config = dict(
    d_mlp=2048,
    norm='layernorm',
    init_std_o=0.016,
    lr_head=0.00456,
    decay_shape='pow',
    doc_mask=True,
)
Each number is 128 + 24 x the weight over the matrix's rms, rounded and kept within 0 to 255. Layers, rows and columns count from 0. Numbers have three digits each.

# layer 6 attention query, 512x512, rms 0.0345, rows 61-63,125-127,189-191,253-255, columns 192-255
119177083124098128169201169065134167185161136074101144047165128081131134255162124137136126117079187146147162150201181066144144112128083095141082171177118103153136093134155118116173050140156117
106172112074127143100067131142082094190127077107120160016165140088087087168153129126103156144187092167213131189154076168082178077160109198073099122043128132122085106146158108130074118123058138
120143129090079156160149136115073145214137090127158180089159175109052170231125101170054120130162065194160144118171108127186211051175055138205120200127111135116109139093110124092159134162106196
155107148101106150136155152104106115129139134122126112106126124112119147079136093135096101139132126109152162139115117166133133122144129123142134125149115121136091170106147113166141109151104110
140125110138102166119126127126104123121122154121135096140168112119102102097143102137099097156092134115157126112095110151169148104136154112117123101141105143153133164125146109164147110152106119
179182124126150134137141166131097136133139143100112117147138134114088090126127143102137156133098144094134148104120159102162141116140112094128111152135130113149115122147132142105141136106122131
118126125094154153120141120097135119133133134147136149116145112150135132116112151135115116123156165169114128176104110142116182112116130105122128144127152113142101137135117135119138110121121149
095132099134120157133127115121127135152131144130153098148124137132101092111131159155139102124145134087143136122123135147167136133125173131141109110126107137160099156133117118169149123137152112
132170093135130168146124174119115113117135144118132119161172116101117128114137097110124136066102163107134158128119159123141141114097114089117094144143120137141131128167115125136152130140117145
121143146141142145120105161138108107127164136137132139126081119137153121106125117086096105143157115132119105131137091152136105105134140122146170124119130134137113158123140117150148127116122122
109145091100149127118132122122094111153134120125125099115117110132148089094137148141113103099160142141121127131127133119121089137135109158126106127128112140118114143090114134086141120159147125
160154095134158152138128138132138134109130134115122128150145128088105128124141115124127147076090117118102156138123163124121077116119121126123127146129126118164125148142133130154105148126117148
# layer 6 attention key, 128x512, rms 0.0391, rows 61-63, columns 192-255
102110139181127147106132135176146135140138150140161148176205101137115163162149127147111185126131175119128107166129167121137138135113082102133163144129098136092139122100116125147120118150110134
132149123123144095164146111136156143152146148168207126110199101126105156173115135133132118114145131134132117137143139102120118115145116126173122162144156197140099121173097099133115121168132159
140144187188166136135151119171137103128135144119105137093097206191126112122156117083131100125106120128117158059111121093108114090163103125113124144208173194152130065123129093106177116171161107
# layer 6 attention value, 128x512, rms 0.0259, rows 0-39, columns 192-255
151108165127152136111105104126122115141120117149114140124111119089163119155142117164136168130056120137163119156145126157163120133117133159116119107169135136112105137100150120116137168127108111
137175169116166133109134161142102133108171136127105122143126172137115081115140118190122132130104110130124127111151133095100078118137128116148148079131132103113099110085146142089122102094162125
124135172146145153133152122169105080123143135130122169147121122131121093149113121104109097144148076092184096145143098104095105139112132125138166133160113098106132103116100155103092134116116140
108174058096117153158131132134121099097129137150131126140123163109112124120130148125063085126149135111142115141146162127104121131118120122077098154132167125124134093180108146110114082129112165
113142130159132105121098079135167127113132152149172141117135131148196123111078184139117135093113119165129114160136119102177119133072126136095081125091104116130081147109098121096131110148143130
195087150131124139140090128161119109124104104182155111124128154151138109138115158115177171101151136121107085129173123134087119128153084137085169134137186157092154100156126117136117147109092104
165151104117157120143143142119103098164169150152096150115110130150178123137103144133180169128100143093092100150085090186136164130144142146161107137122089144080157116081120090111099150111153107
117206148145136165157128129134080119145123098126117178081103126129134084155137120088121142102104099156131107113146151139112094163130118168157142153166140119093125141121102116173102120134126181
150155129101146137126097140098132202106171085094090102145121140126109123100097093164110106124108125130133136122120062109174115137126151138153149112106120103180119116137145132126146126085156132
113115100121099138085124126132115078140122150197167108134131164148130190103144117127117136169102144109143114142121146184062136106150082083181151127098161165135154133154138106171129184158126131
139115099158134175143100133109094091142091085091122148143121118093124108120166126079095152152146144160126149102117123114148138139145101158152110134173162153114161163075124130094107140102130178
147150162144107181126109121103119143099071143121126145104127115138117096128143060157092132094141131140142128074083164148125113156106136141168146145169149121158111148117136138143138117125145130
107142165129136172164083129108061154096185142147152195121110141111162136091164113111100147153143139156146151125104160148129138187094124104166098127157129076050147153150118129119099161126175177
121114122149118045112115130147105169106126162119106147141138152112117128109089147181154104134146128129156124128132187140124086125142142141142086091144089101128119122100084144128120127120148135
198071126155163065142116134124092102078143137118172143158130139186151131140132166159168079132143123135125128139124189161126175127133110138118089141104143119126122082133159152087138154087123108
111098146112124117128169159092129145110110139156130130116132121105103153126135130161131163116099111116159109131149127127126201123120087149175125133112132159082165139134119103108128105095098108
108146171099076148131103098126138118133127114142151089134126127140100119138120117070132094127154116140220115099179104113120138053100138134143126133116122156054161153103117108121144104155135119
075127092135124135081114133092116136147160090125147174114134154083162165111111134148085165121096100132112104147111134129135103109112114150163151125132143150102115143102187123104141119122150134
135061109130134094147128105150084127109049119130086106098123142116120084137183169127111105148122096131148120118091166127149110145139114125098047106148068112170093122106129161115135147078119145
127144151109117130123112158152114108094164151138140129145121151108128056130141110150115135140109122146093096164146155128149097151147180083101105078130113089107121147148123140140076148170127151
149124106117130115116131141134126141162170120135133138166153161121109127118110162152093151092125084112116142127177150142098129098104101157120133171119179157110139100135142122133134100175078113
124153162093126177106151090122063106076145150054126147145092117151171100139164144136155121121098168136142122128122166104146099151140127155139128109111171129069166089111110116124139115183149170
130158110106154135091145139129155099091198117150103081105134098084091143106090121087153144185176143133165119202154077152096125100085121116125143117130124116150103095148142142087120103111130115
140124144155128159113054108148138115136135110094148132090122107123105087112157128088092085106141156172128145116075136159106111136066106122087118107133139106095133161147105125138095152116141131
164134128179141150146110120138113126157128104097120138121110149101155108143098121101145140079093124132109146109146147100145131088074130148144141138118180161131117183141085123136098158150113135
144161103105146103116145114107108150134114159156150110141127148129154130138128082155115129152085139131133134125145168165136154128139187163154106140149133117114158145071116093192147153104141133
146116171159150139130104097133096150104093120102115125145138149128125125086125063124100166104133090120186128105107137120155124100097124136118185128192112149123142132135107138095125161131129115
138172121164113143129129099092109105081066119077120092150122135091066159173137164132143126134129104119182155140141150185147149118147122141138137112152120108153123135111122111154132098053155109
121113177173152086115141148148146089132132116186177107137139143179123142137157118096119111102170164129141149131114183096133119099182143110133129110137130146171087097083096149107142173157096077
101130139146095130131157139107124169095091141063137113115104135127212165130148127112124117119080136120117112126061147089130151132129142136108123104126071129106168096102170099148186092150147129
159092151166156189141089106143118109135124145107038161154123136158156090172144142104189139101150166117136142113099100114165117146127151122114089135142113132136133155104158121159111138090132135
152142133167109123130155135194121172158112102145125163073129157125140138154121105141085106160120135136119140141116111124108143139149154126151110127117134137127123112173154119114111117154164137
126106183156112148083104145154152088093124092062153169162142132197109096128095131102158117123142136167151120170086081145122120114132092119112181131131117132119104157140151139125134145089074089
086123174166082088122146128020116116107102073127174170149145111137161153140120138122135121122136145100123129140077169166181155088143146171125112113087145127107139123104143143149149138160136113
172127088134101136140082171104099105156107127127077157149123123178146131103116117134120122111126127142180123103082113166162105156065126114171141139145166160125146112121083116091144137098096153
155104153091150118096109121140113103108177126151147126136126139088145101152138081183126130117052178129087152140140109106176113149124151132142093103094134179126107115147138134080122094140135129
109086130146123144146126132145135124069146157154138130130110128140111167106143110074136146120099179110155106165102126154135135164097112074145114150137105130123115166168134148121137157139110104
098100122135143103095130140125111167140160128166099147156120156069108155155133180129089124116147130105141151139114118178123099163115088135111138100163120108060117141152109136116116126071089150
120127130156096137131115124178136125125111118071165185084122152120137128097168152173110110147135132145148109115129137124153151126086083130148154127096147156076102187113108130094114134087112119
150127144134153136132129158153096138138131183098128121145113132176145120111128114130117114118094163120105153125156135104124107109143138122148083099134083095145128203092132137176103097116102149
# layer 6 attention output (transposed), 512x512, rms 0.0404, rows 0-39,64-103,128-167,192-230, columns 192-255
138131131129171155068118199150098204190104151131113158111126112109127128200119065133125127213091100191167149133113164125107123181128202122142088133130101149129116126145135145122102094113153128
074134138106118109101163099101126126090146130122143104192109137171141128151115118168148137053129125177113142089123147128123153166142070126165110120085057127123107171120160144075159186118080108
093104147108130125153105059131114122122093094114102129225141127112148126039125113152151137073167129255136153107135142123097153153090195145143100129070070127150138135120150140119107126151105110
115170122096153123123162130074092130083122152124127144140117166136152128158126137123133123123106169107097160127140091099118141159094078163154111130184143126070133127129136126114130138139161113
144108138089135154165035077115153151123131065123148134135126133151169125093094053133130118069140113225143153157147078136084145129140162159179112156069174141148090190092141090062130238154103116
133137106098122143096212091118154106113175122158118104177157158108083135111100168144078136117120134140094138173099103160185183101085144154063143150090109126105166126086114146156166153125110119
162116132086097144146096145127173093142141110132153084137107144095132128193103134144128140156106145183120096146128111124090088125087111148067125151078187139121161132117127102163139247140111139
097124130088144114141056169123136137139112111145121135100081163159167102183136094146136133097126103255140113097141113124094088098107088152135120119147136135091093139142103111108147167134140105
137123121139128105152129107103116067083140125148139074221106115139117118000120151147153135210104124000076050121106152120098046159149078141124155108117114133107149131158144124153141122132097158
156136146136142175100188148133140124144133170109145151151133103140128132234133155099109151179094163128145056177114129171153120139113090143126129107170091134149127100091165140146116156113129133
142123102111130148130128095152163112152153131161124100067105182099164139200127115096082148101138128150100063143129110131128095168126142128178117122170140101124129128146101172177144183127111140
129132136099166143176094164147109091132143175139135103101147150185095088045145145128136096153159077056126160099125160113132073002170191142133146090144135130126150112122077158123114045106152110
117113164130174157109094131105097135143093200154111188139148143189161077092136150140141101131096087179078223129127170109105147033097141105123122128140082144164140162175148165105140077138140111
133129104127107127143084126102127147034137164136135126183141136103183107018116163188184109062144124099107160094118115122183148122111088133145099150090150120146137172083136146161124107131137101
116108113111104147099150050121164138098135093122139102126138145122144134100074123171097126107079136140111174116135150133117195145097205132119117137094097140146137144134155172106104183136089099
097104142144149188075129143206073154164110080123081148095200098133090090180143134126086144201156106186175127114100145138137145104140127107112144133073066160173130097127135149125075115121160153
103094117103148127166125140163137161143139072114124121050176127083121129182127103081089141131191132075170116151101118141156135081189249110165128126130171146152119104097125168114092112099165127
145157138081169136146143105133100109133116151139168154133126156151151154110116116124129136196125077087101081167114165126091083146103152096139110125074137117145127112127166107108102151121078110
131145110112091141138113105132124155125128096075104081142088127122167142177114126137111145060096150173147069137117103115138112188127074136119093115109093136118116143138141154199178242137094104
182110112155140104124164137076128139107121138136154105145165081105083121064154123141128140117130071161095224124154161126133148142148172145122116133142130121116120195099121090119130147156162149
135092117124167151124197193137131117138131092131136100196149102124082171119092094146109134147170096170117126133129113128149157155158083177130081150086155143090124141082130124110143158122147109
054082125106132148106143103134188175103090164120157087174081128183124141189101132179101172146077106195114059129101132165120073192139081115187150112129070126110127142114127161139141197112119122
072145151144135101142063086153144104112130155122153136179120163138176083050119136124169110085083185248141070106128142114099128175062020140131108127106128120110146187163136070120127090109110111
092152128096140092088089128130119169106168118154092155097112112132192103161154122119117107080075157140102234123107157124104131133115188070129117120167101141168101153165116153122143110105126114
223072122095131105115023169150128137148112099185112125085088150146153146000139135139164133168107081164115173104131159135062109156142184146104097124095140135123129154129128147116103102123106097
199129122123099098162055216090138128138126124103130106048099069148149128110128131108154110143079105071133147130144161088104080081148246120114121101134152122153141125128138157134124066120141121
181107139084108156146143139161105168125085132170107126144126151139138151022130105188139121092157107203127099071126144132135176103136137132146163144141137120128122211098108129071137113123145138
064142131107136115122140143151154158117108111155135102118124137142165151210118140111080132157093180088142033117126148129150058157161153073156124080213145127109124140166120120109074127118158113
159138145140079129124202089117136085130107114100108128095153153136122115161122104123114120023113125175162128085146148150144194071121167123163123127133105100131104123108129104083129126127148117
089143113090138148133183127110134141049137185097132129135132084174105168108095159152136158153131097012112157140117093146158112124118084097159156169111144107125124101074116101178190135116133136
184096117137146118105126154131121128181103083126112133071089139112122149110126066109117130141138101173126151155118158110132153148145251142154099126141123157127130143144117165143158100151105139
102164128114152116108146191104126082046158176123152132107123050135096113127143158142130175145116153022145116137109055125142093108121016170133160122154135104059143080088115097193153097088145142
117124122145104108114215075140149105087161111147092106164148141096144173083139138095144125125182129108088124130118140119176129139114103091180104143121143133103110129127099134133166096126122128
126159108107153102141096072158156102142110141150092149094132202116123097111115105116098112153109082099111125165159138126093079114117184086175151106145119132169111109172141098098076133131076118
225107120123108150180214198128146120142086122069104121145116136125158166151109101105119126152084135103129041103108134108141081126124154159085140089114153093090163113128114126152134120110188066
115153091143124162101112080125138137138133143171144089125127157082065102144131110151099124168149083149135186143130109102119096153139128139191151135116140173132121166119113130151114170130116169
121167119129156152080172107158094071146114171121118195131166123119090097090170111051083142170128100143149152193109110136117117127091152117123119168142096139155139104155108085180128100135123176
054094141127118140175207142128148116109170145119132134165138111175143115166096134139118109112098135154118153124166149112145148133123131130132095133140078132112116135135125158140170065130143111
129117104084122160108190086224118164138151072107095144135147180205160141100120115117055138145166106075097116161122079111150151116148141109145128122106133137151132137149136167121169167110104097
147131121137097139106139193102118122135107128112141151043081084073167144222145116106180118079137132134117141121109136113127137180116137109176118119133111147125089133132165160144125133131154144
105148132124127135162109159134153138172131119152126114123076110094072141172095112149182148143107149117172121124144103118151170096100060152149128177150103103094121128168102107165159105157158096
150111153112134094124123095121133143113154100138095089131110118177115065111120113154130128146118096142092131130155116133142161097103129156148122154172114112134122129118146158096112137141152106
150120133140129176115122115153092118112118095134118096128124152125109122122127155107106114165090103167131159120125127106080149123098130133129123128136112139107139112119113122160108161141111115
126159094138110089142157141144116126160096148121124119148127201116148160073124122117097107150082078111127097127152157126107145095134121120127101098121098142110144129117134125152127135139104124
131123151124113114135088117142130191125130135106170147156176070098135099115167102113086126131156132127138129133159181128083171097124132172120174122108121140148065149144138148126143150129102128
165103117120166094177165143121122140162130106113116113087165173153146157080078136110130133103128140102107127101114099153142118154147187113077127143119114142171131159087140102138133110089118103
192118128130149125133089125109130163086143136139132122148143155164127107106196114126120135103143138131122111161106135153124108141110157129109119116076166125152132178120123092124113162099148128
109126121120151122077123166130098132130172092125146124147150185135130138113112136145143129120127132132097139128162153145106139099105124122130117135140129122121117135132123162145161129163145126
147132115115139094127091118085145108115127102148159117137127090175120089066125103155115107138161118113127102165117102158173101123129149112155111109134145144146105109082123118107108129145153155
100143111177129124120179114117163115107113175111118150139133127117115184132116143164157150130147150175142130172149122130161119196138120105114147136093124117176155080124131104096144104114094160
111112130128123117161116140148108170105099089122087121131125137127155149144087136125132124118136125143123082137163121153112130111131096144095133168204091114106114105120131164198106124110139144
133091140119102119097145143137114121137175125148121130145119127114153130096130130146109121124159095090123141099111103169152140130134107144103155137159113120134138140100111158144132141124167154
092187146109148132184109125105091134112084139159106163140169124125154107133097119166111130078179150069083150169090091151130089112127117126170090143150102130093155101090111121130135164116128154
189110143118163149176118157191073138165127120137139121122186153193123168060124121113100126147127111139139133131116144151144163133135146115129127096123159123113144113104100161139134111123186099
157098134139140118144146097151098148100104098125142161105156088188092128101157155124119109152133101135127073152141115123119170134119155137088138151122118174147108136130131178102138131096114126
176133150095135130184159133160113136134109107110150092123119133151098101167108148170164181086138155103169090140126071138119121103140100148116135135145129105134111145137113144167148114119151123
080149144136115099122109134109133123150160147132133164119115106086135071162115135059140163155123134113119106137128181135080124117131149141133132177108140103109079101184156131107148147123107097
158183149087127109140128122108090151111065173150115141132150113107123134098172056168122160108105146154136114195120122134136154117130127109126172113175117129153126101088122122107117154121137167
133119116114147152147122119131106120114142142134102109139101120175123175095123136123137114120101107125157098113136145128145140102140107128138131106157119140174140120112105161109131137137159111
140135086103194153149136089142130150146122132128125121075125119129128117150116130146096114120119159101113164115097108124126107117108162131132125088103152135146155156143086121126123155137128095
110121137142136133173141129143087139144079145118128143148170154082091130143117145112139156132126163134128094143132094092065110125122171120138134154141123124130140162118124129144135121097052137
066112130120118089178131140125149142132094097106104108133159132128119156146062154163153120138117128125144117123161102096119116096092103121104066170162085136108123132122159162144155113134125122
166133112130131101132118091146172124085169124118145127196125127139161115085111104124116143163109086161128143174145129120138155156110100125110133130128136102141160082113141085146139084116123146
137110115115154096132132134159095126137159128150118164107101141131132139087136128140171109129145123128134154139132119119150105121145147123104098145159113132143152143129106173098132114086136137
157150113133176141129104115119081119138085138166155144121119155090106141094126132092137081131112176163120121124129098106099117109154158120122118115115118138122149099121129173121118120098136159
144134122184143124103116110122152084122172175157130140097075146100105137132150162051121118114096132134122120126050124145098113158147138106111095117061190130157136125122116117148123140103141140
151164130136112123136136150095090153121125169138086141141133148116094153083138053137098162162138103193114153131159123141146146161162059113127142135128154070131151088094111104136128121107204147
120093096132108143102106152088184127105163145138116090149093147132120167087141153096146139133108104157131144139157170145160126123135124116129174087149121093143114142140121099117125061149156122
106094133138104129117153134125126121138091115138113181084096105156103130203142148132096114147105095163119164126127121116138174139126090138116153181136127141118130088101120145119130140136121118
107139122126133113132139180141125139148133149138135135080128146149110139145120101121110116111096094099148150088134153092122141151140121074095088103138144129138124150095140132159133126144154133
112121119134172174157110121088094141127111142134120100106127135092137138136126104120151119124124150069111118107090103144123060119147180123178133122139079134100145171146117130132099133069110151
069124143151196128101121165117118128128133150146121172111146152176138111137145136140142125129090119127146128127132153114146119114117119100142137108112149134143118158116110139139118120153131112
140104112146138163103158119201164130078120099060126156093153134142123123162148132128118134153140119128116106136144155132146120141084174111166160154102140133137127094128090153150140115143073122
144115143108125128130106122152098163092116120127133119137151131145149125109143115147150142115155134129129154139173142125093124144153151126126148122135108144116123142113137182133109161095099134
119118119101104121133123101159116156153083163112111131095114156143124176118147118132120112131162177151140084159136087153194163157149108125088209119112122151159134104063104101106147117126127077
109142130113110131166108085128145136092123072144094086128121119106137106156126152179125141094150153114131126145124086120145107092073087161155150212149077144079123181162111119151111170135125101
145131119105172171173139151165128105122121137116156137114138114176161134156119076152155120074159159083143097164157102154150112115148123140128135157094123136112122122146090164142138150111122136
139175163100111190134133124141150104134143131135147120132123107157110096146096145085108121111100112142106127121105099116135134122104109132126097141183158092106128106095109099186160175167130139
115153147105127130149106127145122153145116155099134128093161112194143143091122069151090151105149155117091132100140152163146111114198113123114164162141142129165147168101112131116133164145149127
098162108140181167104160085115139102138088143131135135090108131132095127214106146119117122117119131116113099178149121133112120138097127145185101094093148147101113053158117157111094139144086092
124123161122100107104079120110163145105140113111146138108108062126131157155145128107181149112131111133169131099140088121152173131085092116182110184136121167127110114112090141161156154123114086
133073123123138093098108139111131162189135128131135114104159098123178109132120127107138126166167089125120146131123096111149188117135130134162140141117161133145112132150143160108140064124129097
152098096124061105124137123129120129118148143118157084117077136131102130137135130096091118170110117113112139111130150103121187115147100144098134140144133115145105087152102100176127158121121096
157123102139089100133151151138116111153144074141128110169107150119109135066132112140101118159084098111133083125139158129120141126098161180107139127119074145125150117107108110149114141123133126
147116175148131134155098129131134127100094143100149102116102105127133126171150125102174149135130162090137138133125134126112151109144119108138208142121089148133065109145142146123131114109134125
146110137158127135152127141080124149154145149152139124125143145121136123085115132108106100107133121134131126141098119113160125152148132142106126113148125123159150137120127116116132108115121143
150142122143167128151151148157115153117121135107112109134108142143125122151160111094076145110110100096124132184112149142090088127140128099130096118134116115118144156115161103154121088134171158
115129138131116138133133124148120148157143138104132123101103169132122125097150109127113116155129129087107102112094135134151138130140126088069122079128137130177125159158148149123142140107135127
104126085163160126133103120131150115157145120146119123158125110131124057120115130120091104108163114111124132166146145105111116120136135116138132105129131108136108154122145100110144083156136122
131135148124172133108152112132115135080083107129119163107169124112127185132139139121135137119155135161154120152141107140130105134159140130165101167124145146130143103121127135126144130091125124
133120143135090128126136115129147105151124127105120149139138147129128152134092101134126138165099145141127111116140144107125134136092106088083168136152112156127126107143106167141133130131108132
093093139138102140141125133136127136192164134136120131123106154127165135134115108154113092118166155162106135109135115153146145114124160165103156107105134098155126120128105162092162120129116113
089161110115147152163081124099124120134094115125113127119145113100130111155138130137111135102136111115137145168153139157126057100124154140132118127112129112119108107121104123086147136099118110
109114127172136161139114146132111081164153125146118102127157127184102130128159153099111138140129124143111150141143128130138125142140177136124123081118153147136141132124097132113092125163122129
119160111096143141141123128121100125110116108113112124127193095164113164138132123131139144147139130151144108199149135125128110119101143134139135143104079150110168114124111157113125099117140132
117147090092115150132129141123153135126167151104148121121121092163134124140122153139147143118150136142129112129116115118119108101102123142142129085143133129155112158119113123166132113161122119
053165145091140152107101131107093103100125124105118162149122117139151135132120106119132127115093135132109113149148140090159114120090127129118125179126095124122098137147143136058157110157122133
111099151114131144104120089132127152116116151127117123116142095135171106181120130098166110109126146148141152151133086097109163112146131098161154131140130144142080132133111143129131121118101123
117157137160122138119126122133152105142154097131137147138154102193131127112128137128136124131134125148143154136135150119144139126124140090162155155105151122127141123137112157070128095129166105
155119100147126135116118107100166144114096120135127127094095123131110140142136151144141155135136120087119140071112123139138155154133074170127143145135138138154129123116099120132125149109152122
132118129146102163132122109114098168099095167134141109119142178106139141129143167136155180130134144142119108099111115118094110142127117127126160106158095131133103139148129144175099140099078177
155156109123087109097163114124145111131119129117155093100146140070096160117145105147149143156103127118155111099139120128088158147143092116110074156115136148112161117140115146179141171112102126
171142117123165103137113138137101127124128136124156129177154141109110110135110132094087147140106087084126148174153147133102100126111115126127124136169094089133141110105152076152134093128139145
122155145110135103140126143118094139153131094150108129146140119149087161065146126159147107156117131152133071152134103120179111123088160144109117173097135137131176103122124155100140145116147121
130159142135111134099152137113112125138141147115101144141136110090094090157159113141118094169136159120120107120108132109138157123115099112102139129142136119109136130123135126124149148117128148
118145150158139123143178141163119131113144151139123120147107162141116139105118148136107108116146126148073107120085128168147137154135100133108090113132148137167130150115159128107104133130130169
113154133151121114089130090128144129094127123130125110133121089082118125192167132169125141181139152130152143096137126105115108177119121122141116119127155108130125109104112113148107157115111136
122125134144142140144147131124156136116154100136126101128114129127107113119134107158118126099150123108125151118130126126153142138132112157126164098134129152139111167100140126156133126128103132
152143138105120086115081116091106125086117123122112190122144103098152151173119140123156138143144123133108179131133072129111167137100142156149131186159131147094117108111107102138147135109116146
140088132144127118115120105142145137160152139167138105137105123139098092103131135139115078111141121124137141083134130118111164144173135105116097103140164150133133155143117136127104124137161113
117123144145123133146126118145128152127130154127123095152121116076132116135150139125117092131134153110112127099111113130121115111149120126134162121130118127131131130148122096104136143101101114
115100118165132100155123158108131086134153099154131156099114146162143114118130111126110109116128130089110131150127153130092122150161147134127117137108128135151137160120101147131111101143168123
144105144136163117124118139143105118105084100144130131112142135133129177137095143101097177151130106164179158138133126130128135127106146107156146128151083139149162115125109164166087140125101152
101122162117149187118109136170124173138133125106127117103162138141120149122136117132148152092180142187127121119146093135104111094151140110105141105154155139141146119129157187148128141086104126
096147136111158129095133165149140138089122096118120127130120149142151156142127114108119131098123148135133137131149139141137097160097156136150111148142079118102122144094142159137143132120146129
152126103152095099110156138120150123116119104118126134084139098112154167155129126129163170142125135129146108125148071130117129153108083141141125187133112128106135103110103131171163153132110094
109133116132139120180060152111129115153138090113136147126127132137132115103100087126098133077156151108142113158134155129145147105120155151109188143155129118127120121094098159095170093168122127
179162103123090133127116134123115099107117106144109136123088125151099149129156142084106136121158104135092125123139113144119143126124133165113139087153161118110124130110108109139110122126128125
086128137159156143124114147099142104183121130136121102115157106174138128169130107126133121155131152107137136117132134130166127133170172125155137121130135119119127157133122128099105132164125108
112160143122153144108089101107124128130092102132101164124173090143120134135106134103111137129148094110111130135116145110118138130081116109155140123125149184123123113148111144103121127150110117
145114141123103138139134169134127123140119133121162090121131093119129143129128131141133158155146120097161122140137114137158121109091075157162110162120137123117117113135123145117171158131107111
126098163146142068136132139120138115118117093133155118126133113096167099142108103152124158141144118124113120121145115106132165118097113143128130148131135157112119120105105159094155137160128121
149099136119135127117120144139156104131157124127153127100083120139125118153136127140140156143134112149131158132128116138122187114123137169144164140153134135093103098137146109101119115171097146
118145125118139144140156175151172131111134107136128128109118154117117120132155137147141102109171108159108099107165136141125114117134128119152172098133078111134138145138120121171115102118126133
165100178132137070109116156125122131102147102128146137130111077118140112132167085115151156129109089079141137125130136110118145124120153140152122130065133160105095137131123117108131151143140147
111159147123116130131114145130151167102167135126114119090125114140154125095113119107143134117138124113134121112119138149121124136132129183119130107108115118107170121122134117131129140129105102
137132101127157118128114098106131179092134132105066137137132100128143108132161112190119130147174110088138097152098103128138109163134117084164098123048147132118128136137185099094126157113156113
112108112127096120143122137106126151151171119114119117155131117140141118119117157164173160102136107133120126127118104098165112106145109099141132154130129157124121150133115108107140101172106137
161143092156173130129112102097143108108114145122141128159118140137129111080112121146084103115136135088127121161125154150141107119124137122116131126128126140109125153111114085099127134118137111
152150093135111145121160124125117131120112176149117105108160104086126182100131116138140151136125167145152114153145129136152123161136128131146147093122100071149162129155113125153127128115123136
119086139109142117169078108145144111096137143122110108143104157158139098148092135138156144112128100172100118120117150125094101103174171117119150123130126148147113122106152169150078138123165148
113117117143103132157131123139110094132144149113103163150122139100147103130125125128102172111146128153130149106122103150138118124125161160130161174160133138106141154103081150128119116151128136
168149112126157141154115129127104100123068157129108100096134163148154092124158115128110142114144125118123134147096140151120109142133136084116112130173119132122104146153112127140120142108163125
149116143129137117125121115154124124136100141157136148126126136145115156137097119128120140130106129175103135112126127159130120157126117142075154096141126100150137055109133186142154108129183103
140135119137148104157149131133110161129123092144126109120161098148132142135137135158144129142107111104165104138132135126116136168112128132130113096120123116122134147126148172148136157122160107
171138109127128117151182131138116113113122123103125086116137147131092106123123124148159175136100095112167109133087106132108113136136136146087107107151152145159130147153152178165116153095143130
163130137133159112128116141119118100108178100118126115104125118104123080174136116092166171148094073134126159091084136130059127149140138139157122123100116124147116146147130155133120111116136126
144144127098134135132111101141097122103103166146100149114175158141147132095106079129124149143108126152138134161146152169129132113118150118101158107140126145140122115118091170104119156131139119
160101142102144149154106101097090128116123134122119104143117103127131134096119111171126147102150133124144125143119123131159120115145123095136155109152114131147130116084136171106136154101157148
121168110120147137122121130120147130133098120133121142090115125129143128121144150172141102113133169080163116136126107100167133111110125140136133096142139105129103144132164129098164134139144122
102109136130127129147157154152150143122128139132110115109132135102136107122123135136163118116097130160123090109144108122131095130115200113125165122110130098149153161137088148112148147158069132
105127158110127128125130145138152113123130145120155107099126122143121149156126139115151136106092132135132128121121134114093120107143079129156094136135113124132117133137130108157140149124155145
137125131164161111090134125140175132094122124148125129119129104122110127127118110118080127138137098105102127171160154117136157134149123134114146143083118132136146116127140099093124113120102118
125117134128103115124129156140093144116142086136137147155149125092121126128126142157163113130100113145118109142148125103130115113127107138130129107126109125131107126104126168143118146119150144
143145168158128152127118126105110161142102121153130165148110115142117137134113164106147073114131148156120133130160109116144136103144113141119145112152088114133125096107137161115156145127141138
124156135158117138143162120137132126119170130108118144118100108093139117168134122113133145111155133134143121113091089133123119150116096138141125098103200123141123148115111120138151112130116125
131130145152112153138115146119115145134093177135107130138110125105116153130113098104144120127146118112136154133138121122133116144138118124139141128156107099149143123088125118132142126129148129
112092114115139161142146130100136142119146135127118142162106158103109193124121124128132110111159142131124128164166130126167115093131110149155145134135118122140152126104134124120164087120142114
116114123129112101092139144161095118160136110149143134099123121128135156138141125122124156123108124114146155119127139141086159120086126145111120168131144139095119104124110125130128144152099113
087144152077100150110102122126112119123145140122146165096099127153138138143134127117126111106142119134156132113115156147110172120119134116125113109148159137102107108128105097141153101126132118
150103142112166159148105131115079160098113132120130118139126125134152144112150133146137157114162173114110133142116096153157095147134152139180153157131098130103131189108139108084146145111098122
108142114140160128134130136087145142126128146113103157122139129093117127124098104153118152087126126107144113119106143113137122136102111120137114159140105109108140121098143115133154104116108146
112111089137127119115126136135127128126104113117127142111148110165143156135141178142145107153100158131129153153127120113138148149127165167123154123146137088163135117104111126137131096166132134
137137149121096110095077111122121134117119109128140117124171130173142156107128115128164108152114125136117121146141157133124099131144110091101114127116129136119109136138145183151116145111164133
129083083144127138117142143127134147115102150136085126135118139133098113064122116112110139108118129086128099130140123138145109150136129119138157126097137121156126137124103162160162160120124106
120126107137150128127124135135138136113082110149128127125131127126123126105122124153137125151172130117140091125134093100151094157114067142152108180110113137138100159124161149118134175096128119
141148113106132146106129169137109097129109130124119117114163139139131156105127112181140115111143141129132105161140126151152116130129151163110127149099103108119135162145105171118122140132126130
102137127073123103123131135174123107132116115118128129128134114135118166146161127094096136117136133158098096128112106118143146117155109102094127154139141138113125084125140121094152098140141124
158105172124091114181118143115074132104104121104122161112147084146155142120110088097122135141116142146125138133131138151130142140184114146099137139153103100160116158105103151131147160112159132